{"num_hidden_layers": 15, "head_dim": 32, "vocab_size": 1024, "parallel_block": false, "beta1": 0.95, "beta2": 0.95, "doc_mask": true}
Each number is 128 + 24 x the weight over its row's rms, rounded and kept within 0 to 255. Layers, rows and columns count from 0. The size above them is the row's rms in percent of the matrix's.

# layer 12 attention key, 96x64, rms 0.233, rows 95, columns 0-63
size [ 80]
[[180 123 141 119 117 137  78 124  82 141 113 141 132 109 102 112 126  92 162 127 156 161 121 140 113 109 134 145 111  84 132 131 112 131 124 154 132  99 150 154 108 110 166  92  95 113  98 110 110 127 126 100 102 100 142  86 124 133 134 169 188 125 146 113]]
# layer 12 attention value, 96x64, rms 0.227, rows 64-95, columns 0-63
size [ 81  90  90  88 101  90  89  83  94 101  88 102  86  82  87  83  76  88  99 100  96 112  83  86 103 102 104  91  92  90 114  91]
[[ 94 126 151  96 108 156 118  90 149 110 106 123 115 142 108 170 107 132  91 141 138 125 121 157 121  91 125 132 145 150  97 163 122 109  75  99 128 156 163 112 131 131 159 135 147 118 124 135 105 110 125 138 130 149 116  91 137 112 208 121 160 147  94 141]
 [125 166 145 125 157 118 111 155 138 114 142 154 120 120 116 149 142 158 130  90 110 127 110 105 124 132 100 141 132 177 149 147 123 112 170 155  66 139  67 138  94 143 116 102 132 145 108 161 137 161 152 112 160  91 150 130 112 155 137  81 129 128 107 114]
 [ 98 157 123 160  85 106 136 121 138 107 181 141 146 110  99 157 143  96 148 150 122 152 142 118 157 120 137 142 138 165 145 121  79 101 130 159 147 129 139 143 138 160 164 101 137 147 157 120 120 133 145 123 115 109  79 166 154 177 100  94 124 146 135 123]
 [147 182 124 125 139 135  83 161 122 159 158 154 107 140 149 140 130 120 134 109 107 123 118 146 117 173 135 114 159  81 119 135 157 125 117  66 114 104 148 106 124 138 128 108 107 118 123 125  84 144 154 133  94 154  95 184 132 132 152 155 160 143 129 148]
 [102  92 127 147  74 155 134 117  91 147 141 134 136 137 145 158 173 115 147 174 169 164 104 119 149 149 116 143 115 138 121 147 128 141 151 177 141 133 117 103 125 132 140 146 116 127 148 114 129 138 156 173 139 119 143 140 125 181 128 196 116 107 127 107]
 [124 161 133 153 101 136  72 138 121 127 101 120 126 174 114 135 113  81 137 121 131 141 162  93 131 145 126 143 109 119 106 168 121  64  97 145 148 188 145 119 120  93  94 155 137 115 122 117 132  94 120 147 149 110 117 106 123 108 125 118 178 119 122 124]
 [109 130  84 109 112 112 127 129 141 132 105 152 120 124 128 149 137 144 118 144 100 157 127 167 171 133 160  74  97 129 168 127  94 136 104 118 145 155  82 119 154 120 125 126 124 135 153 124 140 132 118 123  62 112 101 108 119 162 115 171 134  79 159 105]
 [186 140 132 135 112 127 123 144 145 106 163 146 112 153 159 151 119 146  90  89 155 101 174  99 135 141 144 155 127 108 126  77 171 153  93 111 109  97 119 146 176 132 133 140 144 161 160 119 123 147 153 117 113 105 112 119 115 115 137 111 100  90 145 118]
 [168 140 156 116 141 117 114 122 140 110 163 140 125  84 118  90 106 134 142 106 109 137 135 140 113 109  81 112 117 150 161 108 136 165  98 162 150 156 140  99 130 130 156 115 116 197 172 177 133 118 140 124 158 133 129  87 136 133 113 124  96  94 140 130]
 [119 171  95 137 146 142 133 129 123  79 144  92 182  91  75 134 133  84 117 137 119  89 128  76 121 151 123 152  98 165 124 126 143 116 145 128 136 145 129 121  89 139 132  95 109 152 124  91 124 102 128 154 136 157 173 134 120 143 111 108 110 142 139 128]
 [154 106 104 120 108  74 140 105 128 135 128 175 159  92 130 135 137 117 141 138 129 158 138  99 117 135 182 142 152 151 112 127 121 128 119 105 119 118 118 183 141  95 107 135 101 124 136 117 162  93 130 101  83 137 117  96 136 159 166 187 140 107 125 141]
 [132 173 151 145  97 142 134 137 126 108 178 172 165 138 179 114 143 140  97 143 144 147 149  92 163 132  94  76 138 125 148 103 151 118 104 128 127 107 101 146 116 121 139 157 114 112 133  70 112 123 117 132  94 157 167 115 128 113 113 115 150 120 149 130]
 [132 101 102 135 136 124 125  88 153 142 106 171 142 179 135 115 106 136 168 127 112 118 112 125 142 107 103 119 164  83  77 160  95  86 157  88 145 104 125 110 157 133 169 109 131 104 122 124 143 152 132 137 116 138 106 116  84 150 114 146 142 121 140  92]
 [156 112 187 138 100 172 165  98 116 124 136 157 110 101 131 139 122 100 147  94 122 145 136 176  87 110 149 142 104 137 137 130 156 127 125  87 127 107 107 169 161 140 163 111 142 167 126 118 103 128 136 136  78 148 146  96 144 109 108 131 127 154 137 135]
 [154 108 123 155 115 111 129 150 139 111 139 156 103  91 128 114 104 117 105 129  68 113 144 162 150 107 118 147 130 156 133 151 167 139 120 110  99 129 126  81 164 139 147 132 182 143 119 122  92  89 141 102 102 123 121  90 115 124  92 146 166  96 153 149]
 [155 143 139 103 121 146 104 144  93 170 168 136 148 107  63 149 159 153  91 153 131 117 136 108 162 119 179 144 113 120 137 130 148  97  93 114 133 106  89 127  93 111 125 136 122 110 136 122 151 122 117 160 122  93 133 119 149 147 156 120 143 120 155 177]
 [110 144 145 118  87 138 103 105 131 118 155  96 141 151 136 157 122 148  91  95 150 109  93 139 127 123 137 118 161  75 121 117 108 189 106 118 125  97 105 119 105 148 136 138 110 120 100 170 147 120 138 116 124 155 133  95 133 101  81 116 106 138 138 187]
 [133 115 121 144 136  91 119 132 108 112 124 150 134 122 153 145 156 121 180 117  66 157 117 116  97 133 118 141  92 116 134  96 156 135 125 124 129 112 107 125 107 114 112 131 137 167 168 141 116 129 155 136  90  76 143 168 118 123  85 108 149 151 140 192]
 [100 175 143 134 144 107 115 149  94 133 183 135  98 107 109 146  93 158 117 159 128 144 108 103 194 117 143 125 111 136 120 141 131  96 129  85 138 169 151 118 119 108 112 142  99 130 113 114 176  83 107 122 109 126 122 111 172 121 139 115 129 150 116 142]
 [166 114 154  88 137 118 109 171 107 136 167 128 164 180 124 146 116 129 133 108 156 161 108 134 112 174 144 101 143 139 129 120 125 105 113 117 103 135 120 183 117 136 139 117 129 185  92  97 121 102 112 137  89 140 160 107 135 107 119 124 108 117 170 133]
 [125 127 175 113 119 114 183 117 105 105 130 176 134 142  99 132 119  73 125 155 135  85 120 124 117 101 139 136 122 105 161 127  89 121 165 156 114 174 118 117 123 119 109 170 121  95  97 114 139 143 163 170 153 141 127 123 130 135 122 124 168  97 113 143]
 [132  85 116 159 170 136 106 160  87 156 125 111  84 122 141  94 159 105 159 137 154 131 157 127 129 126 125 130 101 122 107 125 102  93 136 120 111 136 179 122 159 138 124 161 129 110 114 136 143 146 178 114 108 185 147 110 114  99 100 127 149 102 103 114]
 [113 123 108 118 119 120 112 180 110 117 140 110 144 123 168 119  86 138 112 122  70 159 135 116 169 158 156 121 127 125 135 112  93  89  86 116 126 114 111 139 122  89 140 102 174 151 120 140 150 120 161 124 174 118 151 169 118 103 124 163 143 104 104 121]
 [153 154 146 115 104 102 149 118 141 132 122 103 118 173 174  91  96 131 136 144  98 158 147 122  99  70 127 155 107 106 130 132 104 129 116 132  93 160 155 109 154 166 124 119 121 105 131 128 139 169 119 107  92 144 143 135 118 153 185 140 143 142 168 142]
 [140 105 121 124 181 110 103 138 131 131  87 139 131 147 134 101 125  88 160 146 125 124 139 154 183  97 108 135 113  82 123 138  77 124 116 121 108 103 139 135 144 146 129 161 143  75 140 134 118 117 171 105 104 149 114 157 116 124 111 132 105 173 151  88]
 [142 117  97 144 159 127 173  70 114 101 160 121 130 144 167 148 140 125 137 158 111 166 144 198 146 154 122 101 143 168 156 137 147 119 129 109 117 138  93 126 113  91 133 125 120 108 127 139 136 130 126 141 112 134 120 117 151  91 140 158 133  66 139 108]
 [143 158 113 130 158 149 124 124 112 116 154 110 155 123 158 103 118 122 110 142 115 201 120  87  99 127 143 184 171 110 130  78 110 128  86 137 120 120 161 135 134 157 147 154 132 102 121 116 119 106 118 143  98 146 163  93 146 119  86 126 119 110 126 112]
 [145 106 155  91  98 109 141 115 140 138 123 142 165 125 104 151  82 162 118 118 164 167 134 113 100 156 140 114 156 103 140 115 145 131 110 144  81 153 123 134 109  98 130 130 135  92 158 131 134 156 103  99 118 182 116 102 128 113 153  79 138 128 114 176]
 [122 134 161 122 131 107 126  74 143 181 119 144 100  96 125 149 137 142 152  99 141 100 136 144 162 147 176 122 155 140 100 118 132 149 117 130 140  92 101  83 181 121 115 146 143 118  87 128 118 132 118 166 119 137  82 112  84 140 137 109 148 129 149 143]
 [132  86 114 134 132 149 100 105 126 151 115 182 158 166 128 122 130 123  98 115 131  97 146 174 131 140 111 156 128 113 144 134 140 125 125 109 152 105 105 117 117 113 157 102 148  87 137 133 159 165 128 147 110 117 135 100 170 156 148 186 131  75 163 120]
 [ 97  79 156 120 173 103 132  78 160 130 140 119  70 123 109 103 132 117 131  94 132 166 148 139 127 104 194 147  99 129  97 146 135 134 124 130 141 121 134 123 134 127 157 135 112 127 182 142 121  86 109 116 116 149 126 103 129 123 159 126 143 101 130  95]
 [130 119 131 106 167 131 131 129 121 196 101  77  83 134 137 143 130 113 140 114 132 128 130 109 126 122  60  80 142 157 136 145 146  95  96 119 132 128 128  93 122 125 129 150 159 107 112 146 119 170  77 131 164 145 156 150 138 132 145 122 124 137 107 150]]
# layer 12 attention output (transposed), 96x64, rms 0.195, rows 64-95, columns 0-63
size [ 75  95  98 100 105 101  96  88  91  98  86  94  91  93  90  91  81  94 107 101  95 108  99  89 105 111 107  90 101  92 118  96]
[[160 107 126 114 122 111 114  95 141 121 174 121 133 126 174 124 135 111 169 112 124  94 142 127 136 155 124 153 127 127 154 103 131 110 154 134 147 130  79 154 138 138 129  73 114 159 101 143 192 127 106 100  96 141 150 169  86 120 108 118 140 110 160 116]
 [122 104 167 143 125 130 124 143 177 128 140  90  96 139 106 134 161 114 121 116 131 165  94 164 145  87 132 153 121 139 108 114 125  97 155  97 131  75 137 137 121  81 155 137 135 154 134  91 155 102 130 119  98 152  70 111 130 112 134 144 128 112 143 166]
 [116 118 135 150 126 160 133 197 164 105 125 156 103 115 149 145 103  96 105 147 146 112 126 119 121 154 112 173  95 131 192 121 126 121 131 136 130 137 112 112 127 105  92 141 147 119  87 138 136 123 133 110 157 152 100 113  98 137 144 150 164 144  87 174]
 [ 96  84 106 123 124  93 172 107  99 152 144  94 165 113 116 120 140  76 138 131 120 161 136 122 125 116 133 127 140 145 109 168  96 134  98 150 151 147 108 118 109  79 140 172  97 131 129 126 124  87  93 109 140  89 113 111 116 129  89 132 108 156 131 147]
 [113 116  75 142 125 133 127 129 164  97 147 100 118 108  82 122  89 132  89 115 118  91 145 151 120 125 137 102 118 147 102 103 146 139 114 117 155 124 138 123 118 178 129  86  91 112  94 108 111 173  93 138 137  93 131  87 130 105 161 121 147 105  99 123]
 [128  94 148 141 153 109 127 116 140 104 182 150 122 108  96 135 137  98 143 110 107 104 139 145 110 137 124 151 124  99 174  89 124 150 124 115 127 126 154 105 162 125 138  84 122 132 102 114 130 173 141  90 111 131 164 105 188 119 136  89 106 157 127  86]
 [121  99 109 148 148 139 140 103 185 102 102 108 124 124 147  99 119 123 114 160 131 136 142 116 129 147 155 178 126 151 113 116 180  86 114 143 125 142 139 149 155 182 137 162  87 122  79 166 118 127 127 116 152 154 134 147 169 139 151 125 140 132  99 119]
 [156 139 146 138 147 102 141 122 131 130 161 160  75 138 109 133 128 133  73 181 155 143 118 110  88 118 122 139 151 136 120 154  78 148 180 118 142 175 138 122 121 139 132 188 142 124 116 139 130 112 138 168 166 147 117 142 134 150  99 131 115 119 117 121]
 [134 147 129 139 119 163 146 119  98 129 113 136 117 177 136 159 163 137 122 118 170 118  99 131 140 108 126 176 166 116  84 135  89 112 123  65  91 130 123 134 151 114 108 110 154  73 127 108 110 117 165 146  94 109 127 162 116 147 148 129 134 115 132 153]
 [110  88 123 130 136 133 129 186 135 156 139 104  77 118 135 166 114 152 127 140 114 132 145 125 104 102 126 100 155 116 147  53 133 155 108 118  93  76  96 130 102 108  84 135 135 129 134 137 147 126 130 141 130  79  96 128 139 145 112 150 149 146 116 128]
 [138 154 129 145 123 162 101  88 117 134  85 115 129 152 149 112 171 144 145 131 114 150 145 133 103 178  86 145 113 125 155 112  97 119 147 174 141 143 147  80 126 186 149 127 120 132 121 126 112 115 101  68 131 124 141  95 142  98  96 126 137 124 113 122]
 [118 118 111 158 134 134 168 135 127 121 103 131  91 101 128 149 131 162 163 163 146 123 114 137 121 121 128 124 124 156  92 142 107 137 139 130 146 205 173  98 123 105 109 125 124 125 153 160 186 132 118 109 158 125 147 130 147 127 158 195 129 114 143 119]
 [ 88 141 101 112 139  95 117 131 105 123 138 130 138 116 174  98 119 158 117 106 134 145 171 162 137 153 158 137 101 162  97 134 113 126 158 153 152 119 131 125 130 156 137 148 136 152 133  94 145  86  70 146  83 152 163 156 154 128 138 133 122 153 163 154]
 [ 88 116 133 110 139 107 111 112 116 167 140 135 117 182 128 114 128 141 123 128 140 119 136 136 152 180  97 140 133 130  98 115 113 107 130 136 102 124 130  62 132 161 129 127 137 118 149 171 145 134 117 131 171 126 116 161  93 133 152 121  64  70 114 147]
 [146 124 131 118 139 119 130 137 132 173 122 107 122 141 163 135 150 142 112 121 138 105 156 107 101 145 128 128 139 125 138 133 127 131 141 143 146 158 121 148 189  96 130 140 104  87  89 148 172 131 150 102 142 123 155 129 137 119 200  91  75 158  79 138]
 [148 115 114 169 160 118 129 106 163 151 141  93  99 136 128 102 126 149 145 129 122 130 148 125 125 151  99 135 146 127 135 158 105 138 117 125 145 175  88 110 107 136 144 145 186 148 105  95 122 164 165  87 165 119  96 125 139 125 173 156 140 175 137 114]
 [128 175 114  96 147  93 178 130 134  98  85 153 152 130  97  92 156 142 157 140 130 117 136 143 118 106 128 132 170 173 139 119 111  84 136 131 145 134 129 157 110 115 107 115 158 117 143  87 130 126 121 122 140 136 128 159  62 138 128 125  92 166 136 116]
 [147 119 144 128 117 130 161 151 120 161 129 129 110 120 106 161 117 131 135 169 149 150 159 128 173 137 125 154 166 125 167 190 123 120 118 143 124 102 119  81 119 101 154 170 105 104 147 104 149 125 146 144 135 164 149  82 134 123 164 160  96 103 124 113]
 [115 108 137 193 122  98 109 112 137 152  95 129 178 106 126 114 134 129 154 128 160 155 173 134 113 110 135 178  97 139 179 127 108 118 107 146 110 141 110 125 125 119 128 114 149 129  60 108 127 138 144 110 101 107 131 109  95 151 142 149 167 112 123 119]
 [121 109 151 188 136 152 110  98  99 100 101 147 115 115 119 125 104 102 123 158 112 105 146 158  82  80 151 127 116 139 110 106 102 126  98 122 145 109 138  77 108 140 172 133 158 125 165 148 167 143 161 140 160 138 104 135 104 142 136 156 120 127 136 147]
 [ 99 114 160 132 104 140 107 134 155 144 120 106 117 157  92 134  94 131 103 108 109 104 162  98 101 144 131 160 143 161 117 141 156 153 154 157 132 126 154 124 125 109 104  43 124 158 139 154 117 114 156  98  66 111 126 110 136 118 110 138 125 129 115 123]
 [114 147 143 127  88 146 113 127 147 148 105 158 138 110 135 181 100 136  99 145 119 147 170 168 102 138 153 127 112 123 149 115 134 146 143 123 138 126 115 109 173 122 136 111 100 147 163 133  91 134 106 165 172  72 154 159 141 140 137  97 123 144 182 123]
 [115 131 107 143 155 126 142  83 134 153  86 106 142 122  86 135 134  86 119 142 142 116 113 127  92  74  91 158  93  63 120 151 130 117 121 138 135 125  92  62 126 133 100 134  91 120 115 125 126 128 128 103 107 152 120 101 143 152 128 110 136 150 141 117]
 [162  68 159  99 120 128 150 118  96 135 120 145 157 124 139 126 106 141 144 104 175  70 157 125 144 152 147 112 127 154 141 142 114 137 148 118 130 135 157 125 110 141 130 187 127 135 140 160 123  67 144  92 131 108 120 109 114 118 127  90 158 111 126  98]
 [139 147 129 109  91 137 113 124  70 150 102  91 152 130 130 146  63 128 141 119  97 126 128 123 137 167 146 121 127 147 138 114 125 106 146 138 121 153 124 118 146  80 142 121 137 131 139 150 109 118  95 167 153 150 157 161 193 148 136  85 159 149 117 130]
 [139 149  98 144 116 119  80 118 135 128  70 115 153  97 117 113 141 115 117 134 130 109 163  90 128 141 140 140 148  90  81 121 154  94 148 133 127 161 176 123 154 153 143 134  96 160 127 136 130 135 129 123 102  96 135 123 101 169  94 158 100 120  94 163]
 [153 126 142 143 103 102 117 127 142 116  85 155 133 138 120 201 134 140 147 141  88 114 149 123 108 112  82 120 141 109 140 161  95 160 154 124 133 126 149  93 128 166  81 159 148 117 150 144 142 144 105 111 147  84 129 178 111 124 156 112 135 136 101 127]
 [121 180 167 135 165 169 126  93 110 102 132 141 121 152 142  87 122 124 150 150  98  97 112 157 116 113 123 132 130 148 136 164  93  99 149 120 157 116 130 147 137 119  95 150 135 146 122 147 129 127 136 103  86 102 114 115 122 119  87 188 134 101 163  96]
 [141 135  94 122 101 108 142 125 106  91 141 109 133 176 115  47 133 128 108 108  86 165 118 123 109 128  79 158 109 121 166 140 126 140 145  87 140 163 101 146 110 151 140 119 119 125 116 125 134  72 141 117 132 137 111 145 142 118 162 158 108 116 134 120]
 [132  92 148 121 136 126 129  90 151 115 134 119  98 131 121  95  93 125 123 118 118 154 139 102  90 157 155 123 139 106  74 122 128  96 148 165 111 183 160 160 171 194 132 162 150 130 137 109 114 128 116 124 136 112 137 120 130 162 147 125 123 169 120 153]
 [157 118 114  76 133 158 131  64 111 151 114 157 131 118 152 123 138 155 123 117 142 136 144 149 144 169 103 120 117 125 177 124 122  81 182  92 117 132 115 117 130 161 104  81 156 137  88 106 140 123 140 140 128 116 136 132 149 104 117 122 128 103 108 171]
 [131 156 148 140  97 119 141 133 147 114 177 113 187 115 168 161  96 128 143  97 130 131 132 164 162 123 122 111 106 132  85 148 152 154 106 137 118 126 126 153 172 121 166 150 101 157 145  81 136 137 177 133 120 123 129 140 129 134 106 150 123 104 165 104]]
# layer 12 MLP up, 128x64, rms 0.251, rows 0-19, columns 0-63
size [ 98 101  86  99 105 110  91  99 105  95  93  90  95  94  94 106  99  99 105  94]
[[105 106 169 104  87 127 104 101 134 129 101  98 147 122 117 137  72 143 162 125  94  66 118 126 128  98 161 122 122 112 147 132 136 117  99 106 173  97 104 114  97 126 141 117 141  84 141 148 106 132 157 119 132 103 162 139 151 110 105 123 126 102 162 137]
 [119 144 118 146 121 104 111 112 116 124 111 112 103  57 159 143 138 172  97 153 154 129 122 132 122 113 160  98 133 137 147 118 163 151 127 113 131 172  92  92 144 105 174 145 118 116 117 125 151  99 133 120 125 164 139 148 106  86 121 110  85 107 143 170]
 [132 102  97 138 136 116 140 120 160 142 128 140 157 140 163 152 114 107 138 165 119  90 168 171 163 111 126 127 108 159 145 126 123 104  94 118 125 124 154  97 131 116 108 146 154 137 111  82 134 168 127 134 132  91 165 162 143 113 119  64 104 150 128 169]
 [106 153 111 143 100 108 116 181 166 158 102 102 126  93 147 105 104 146 128 120 105 125 119 141 124 144 150  92  99 151 144 117 112 123 138 119 156 122 126 193  87 135  98  93 141  96 124 103 139 167 108 117 121 103 142 156 146  86 120 101 115 150 122 159]
 [157 142 175 111 109 134 177 105 129 139 105 129 186 140 119 137 120 105 157 108 109 124 107 107 115 147 174  88  98 122 153 126 120 157 142 115 127 175 108 136 157 134 143 142 115 109 126 170 125  55 140 160 103 122 100 119 134 121 149 108 124 115 138 122]
 [154 176 126  96 128 156 176 107 122 116 151 133 140 113 106 161  68 118 126 123 129 134 156 151 149 144 140 119 113 125 124 198 146 123 109 124 172 124  92 115 144 110 113 144 113 113 129 182  96 144 121 139 118 135 145 163 125 136 164  92 111 117 103 121]
 [ 76 150  94 128 105 126 132 115 131 132 141 127 127  90 132 136 109 145 136  76 137  90 141 142 106 116 157 115  85 120 110 129 115 149  64 114 104 138 114 136  94 130 166 142 125 137 150 146 170 135 170 125 111 129 118 138 168 137  95  90  78 148 136 139]
 [123  78 181 175  87 128 112 175 103 160 128 122 129 100 125 169 140 160 106 135  84  95 118 173 103 117 138 117 105  92 108 161 139 138 129 129  98 146 129 116 101 112 129 165 143 118 114 103 133 128 134 148 154 127 149 122 163  91 123 116 120 114 117 131]
 [ 97 119 134 154  76 127 116 112 129 118 141 185  98 102 119 132 123 117 117 112 114 149 144 166 119  98 171 153 100 100 128 131 121  71 150 106 141 115  81 142  85 100 150 115 139 138 132 159 146 144 111 153 146 114 140 154  90  96 134 112 159 139 101 124]
 [149 104 140 102 127  76  75 143 137 105 138 142 137  87 143 115 130 175  80 141 124 134 111 101 144 116 180 114 121 109 132 152 149 105 143 100  92 151 103 139 143 143 141 137 101 111  96 147 133 127 106  83 131 135 158 152 110 166 120 129  96 123 116  90]
 [117 172 147 143 119 115 114 145 191 151 186 144 149 124 181 132  97 173 137 128 139 107 108 114 130 140 148 124 132 150 133 130  73 116 105  92 108 119 138 155 136 112 146  83 101 125 135 100 117 122 116  94 154 103 136 121 116 122 115 113 116  94  90 136]
 [168 112 122 155 139 102 113 144  95 165 140 161 139 105 114 140 130 120 110 118 114  65 119 131 141 110 183  88 115 108 117 143  97 130 105  93 117 136 110  78 157 134 130 154 129 147 105 144 169 113 146 125 129 123 165  80 111 108 154 120 120  98 124 157]
 [139 144 101 130 113 141 107 129 138 126 123 144 175 105 123 126  88  99 112  88 140 139 107 136 139 119 177 149 129 131 107 125  89 104 198  98 139 134 133  97 147 135  70 158  76 151 132 131 126 116 145 124 140 142 122 107 135 123 185 140 123  91 128 120]
 [154  99 149 110 101 126 149 106 161 125 116 108 133 106  94 133 111 158 111 104 112 158 118 141  95 161 126 113 143 105 143 122 106 132  86  99 130 112 164  96 156 121 112 174 162 181 143 115 110 125 129 153 107 131 155 106 113 130 113  71 100 147 121 172]
 [131 132 112 165 108 166 121 139 119 171 144 153 137 109 167 142  80 178  94 127 101 166 111 120  79 103 125  72 121 136 150 154 103 119 117 105  92 101 150 110 109 126 143 139 101 151 111 129 148 123 115 137 121 111 105 135 113  76 114 121 111 106 145 129]
 [113 112 143 153 161 105 117 113 161 132 154 108 138 112 125 113  94 150 134 111 150 140 162 150  70 172 116 103 102 125 100 122 134 161 150 120 153 130  90 110 187  98 116 171 133  91 145 120 134 148 135 152 157 108 146 150 133 145 163 154  92 111 121 127]
 [119  86  98 125 131 146 127 155 141 119 102 168 161  79 125 130  92 122 123  66 134  69 158 121 109 120 145 139 127 134 156 173  98  99 136 117 138 164 127 140 115 116 126 104  97 135 141 147 131 153 112 137 151 149 122 160 128  86 123 142  90 109 153 110]
 [136 192 137 129 113 128 112 137 142 135 134 132 114 111 134 123 108 117 132 134 126 123 126 131 125 121 190 115 121 145  96 117 122 129 111 125 152 136 103 139 116  66 101 146 154 109 116 160  73 123  75 125 140  80 134 103 159 129 180 128 115 162 109  88]
 [101 144 157  93 132 153 123 168 150 129  86 101 102 106 140 144  93 123 126 139 156  93 106 102 104 186 118 131 159  89  93 127 117 139 128 113 130 132 116 136 128 123 100 134 120 109  54 138 113 140 147 134 165 138 146 162 104 115 148  94 101 144 135 130]
 [114 106 141 147 133 147 139 146 130 157 114 174 157  93 150 116 115 128 102  52  75 156  84 144 129 145 143 150 155 120  74 117 134 169 134 132 129 146 122  98 150 139 156 162 144 134 154 129 118 123 118 135 112 140 137 165 118 120 161 163 105 136 128 129]]
# layer 12 MLP down (transposed), 128x64, rms 0.277, rows 0-19, columns 0-63
size [113 100  83 121 106  98  76 112 114  94  90  99  91 101 106 107  90 107  96 106]
[[130 105 121 100  97 116 166 142  90 162 121 136 179 129 153 100 107 104 150 126 161 115 126 136 175 145 132 129 175 152  90 131 112 172 120 162 144 121 134 147 136 103 142 101  92 134 127 117 136  96 112 110 150 193 117 135 117 117 137 151 119 131 130  86]
 [ 69 122 152 139 143 157 120 115  83 125 162 129 122 124 141 101 131 101 127 184 144 145 105 128  95  98 185 116 113 142 135 104 165 104 117 132 131 112 173 100 176 116 148 120 158 111 131 131 139 152 166 146 144 107 132 117 108 119 159 142 121 142 131 165]
 [155 135 156  84 106 159 151 126 129  85 152 140  98 105 127 120 135  91 104 124 143 148 124 130 115 109 166 123 145 111 115 156 140 164 150 128 132 112 157 152 116 106 138 116  61 104 139 123 151 196 107 122 158 136 143 115 147  83 150 150 112 140 118 104]
 [129  95 114 140 129 138 151 131 116 105 146 154 100 144 166  64 148 193 143 126 113 149 160 135 138 120 134  88 115 139 104 105 145 164 123 129 143 138 122 123 153 134 110 107 114 141 110 127 176  94 203 132 125 132 145 145  83 106 144 128 122 138 128 131]
 [139 145 120 105 159  98 133 116  86 133 132 108  75 127 127 156 143 145 145 135 176  71 138 122 152  91 124 105 156 125 118  98 123 136 109 136 143 124 136 138  38 129 127 143  95 117  96 144 153 126 128 133 139 149 114 114 151 118 130 173 158 117 127 140]
 [137 163 135  85 126 128 164 112  56 143 108  94 119 114 119 117 156 124  87 140 125  99 179 146 136 135 111 147  90 137 146 176 157 106 154 131 170 132  90  94  94 126 151 145 145 119 131 161 127 116 131 117 111 121 122 131 119 149 101 105 107 118 112 119]
 [115 119 159 104 139 132  84 112  94 120 117 164 140 134 130 134 157 126 147 134 128 120 125 134  95 118 146 102 132 163 142 163 123 121 136 132 178 127 162 127 202 116 109 103  99 112 166 153  95 112  98 122 132 100 140 158 144  78 163 164 153 128 125 116]
 [137 133  78 121 130 138 134 114  94  91 100 117 107 140  81 134 122 127 127 145 123 180 150 145 131 129 125 131 109 150 118 107 136  89 144 138 101 110 118 146 164 116 134 178 124 148 101 150 150 118 185 129 121  92  80 116 106 139 168 145 100 158 109 164]
 [122 159 141  95 121 120 138 138 109 142 127 139 110 133 138 123  91 127 109 122 116 137  88 145 135 128 111 143 179  83  68 164 124  92 122  77 153 125 113 140 158 147 164 124 117 138 135 148 132 205 129 131 118 151 115 169 146 126 137 132 127 168 129 105]
 [140 127 150 165 137 107 105 166  97 140 111 151 142  85 161 140 156 168 118 150 102 138 176 176 163 157 155 130 148 134 130 157  91 135 140 123  72  91 126 150 147 160 127 126 151 130 127 122 119 150 102 107 111 134 119 135 158 105 110  93 128 156 120 115]
 [123 159 136 136 135 116 146 138  65 136 117 100 146 152 149 102 142 136 141 145 104 107 145 143 145 172 118 109 131 139 137 155 157 125 121 124 140 139 153 118 143 126  99 191 143 104  81 103 148 104 133 128 131 130 159 141 124 125 105  98 120 179 200 143]
 [146 124 136 127 106 104  97 130 118 131 164 117 113 146 155  82 151 136 126 115 140 158 139 133 156 130 177 172 121  60 130 119 114 166 143 123 113 123 103 107 131 158 120 139 119 156  96  53 109 100 112 130 113 132 140 135 123  84 139 104 140 114 149 152]
 [164 152 150 120 124 106 119 125 166 127 128 153 108 138 119 141 149 179 115 149 109  95 123 164 106 145 149  86 107 167 124 149 118 141 113 123 110 114 139  99 137 157  91  89  99 120 150 203 130 139 113 124 153  95 127  97 155 120  95 100 145 109 126 134]
 [138 132  99 161 130  81 114 138 155 107 127 113 130 158  82 137 178 113 119  86 150  95 130 106 133 146 127 140  92 135 131 139 108 149 109 136 133 151 111 154 162 162  85 111 126 116 116 142 151  83 142  59 117 128 148 134 128 154  93 162 130 125 128 109]
 [168 143  99 138 104 142 115 157 130 130 121 111 129 105 129 146 151 118 133 123  80 100 158 133 145 156  82 128 112 126 142 165 137 103 106 157  70 148 123 113  93 148  99 144 166 130 169 147 105 119 163  80  95 121 126 135 153 131  89 146 125 105 102 116]
 [163 151 115  94 154 150 114 138 118  90 137 109 152 118 119 151 115 127  86 145 120  86 133 136 153 124 135 156 119 126 119  89 127 140 201 121 117 135 140 134  88 199 138 137  91 111 105  85  83 137 124 113 102 111 118 117 117 145 134 121 148 138 136 110]
 [135 154 190 134  81 128 125 140 168 157 153 121  82 132 117 120 159 141 111 119 141 124 142  91 109 146 109 122 148 107 118 101 171 161 163 134 101 109 121 112 119 120 111 144 125 101 180 102 168 112 102 127 153 107 163 117 153  86 108 125 116 138 126 120]
 [120  84 151 102 117 126 140 106  78 124 127 163 181 128 141 109 166 105 117 160 134 104 130 102  98 107 106 158 116 152 109 135 136 111 118 138 194  88 120 146 102 136 156 134 137 157 153 150 147  96 164 138 116 140 127 116 135 132 111 161 158 134  91 127]
 [149 129 124 136 126 209  98 149 155 123 125 135 146 162 155 102 154 126 135 166 123 150 120 145 116 127 104 111 120 130 115 148  83 131  96 141 137  82  93 136 156 162 162 148 107 117 146 142 171 114 115 104 124  99 115 162 112 118  99  85 147 116 118 117]
 [ 82 114 134 160 132 161 120  94  90 118 148 166 151 152 147 136 140 153 126 111 165 114 143 111 110 153 123 119 125 121 116 118 126 156 141 133 110 138 152  91 131  65 111 126 134 169 124  89  89 156 114 132 136 102 164 164 113 106 131 116 113 153 185 134]]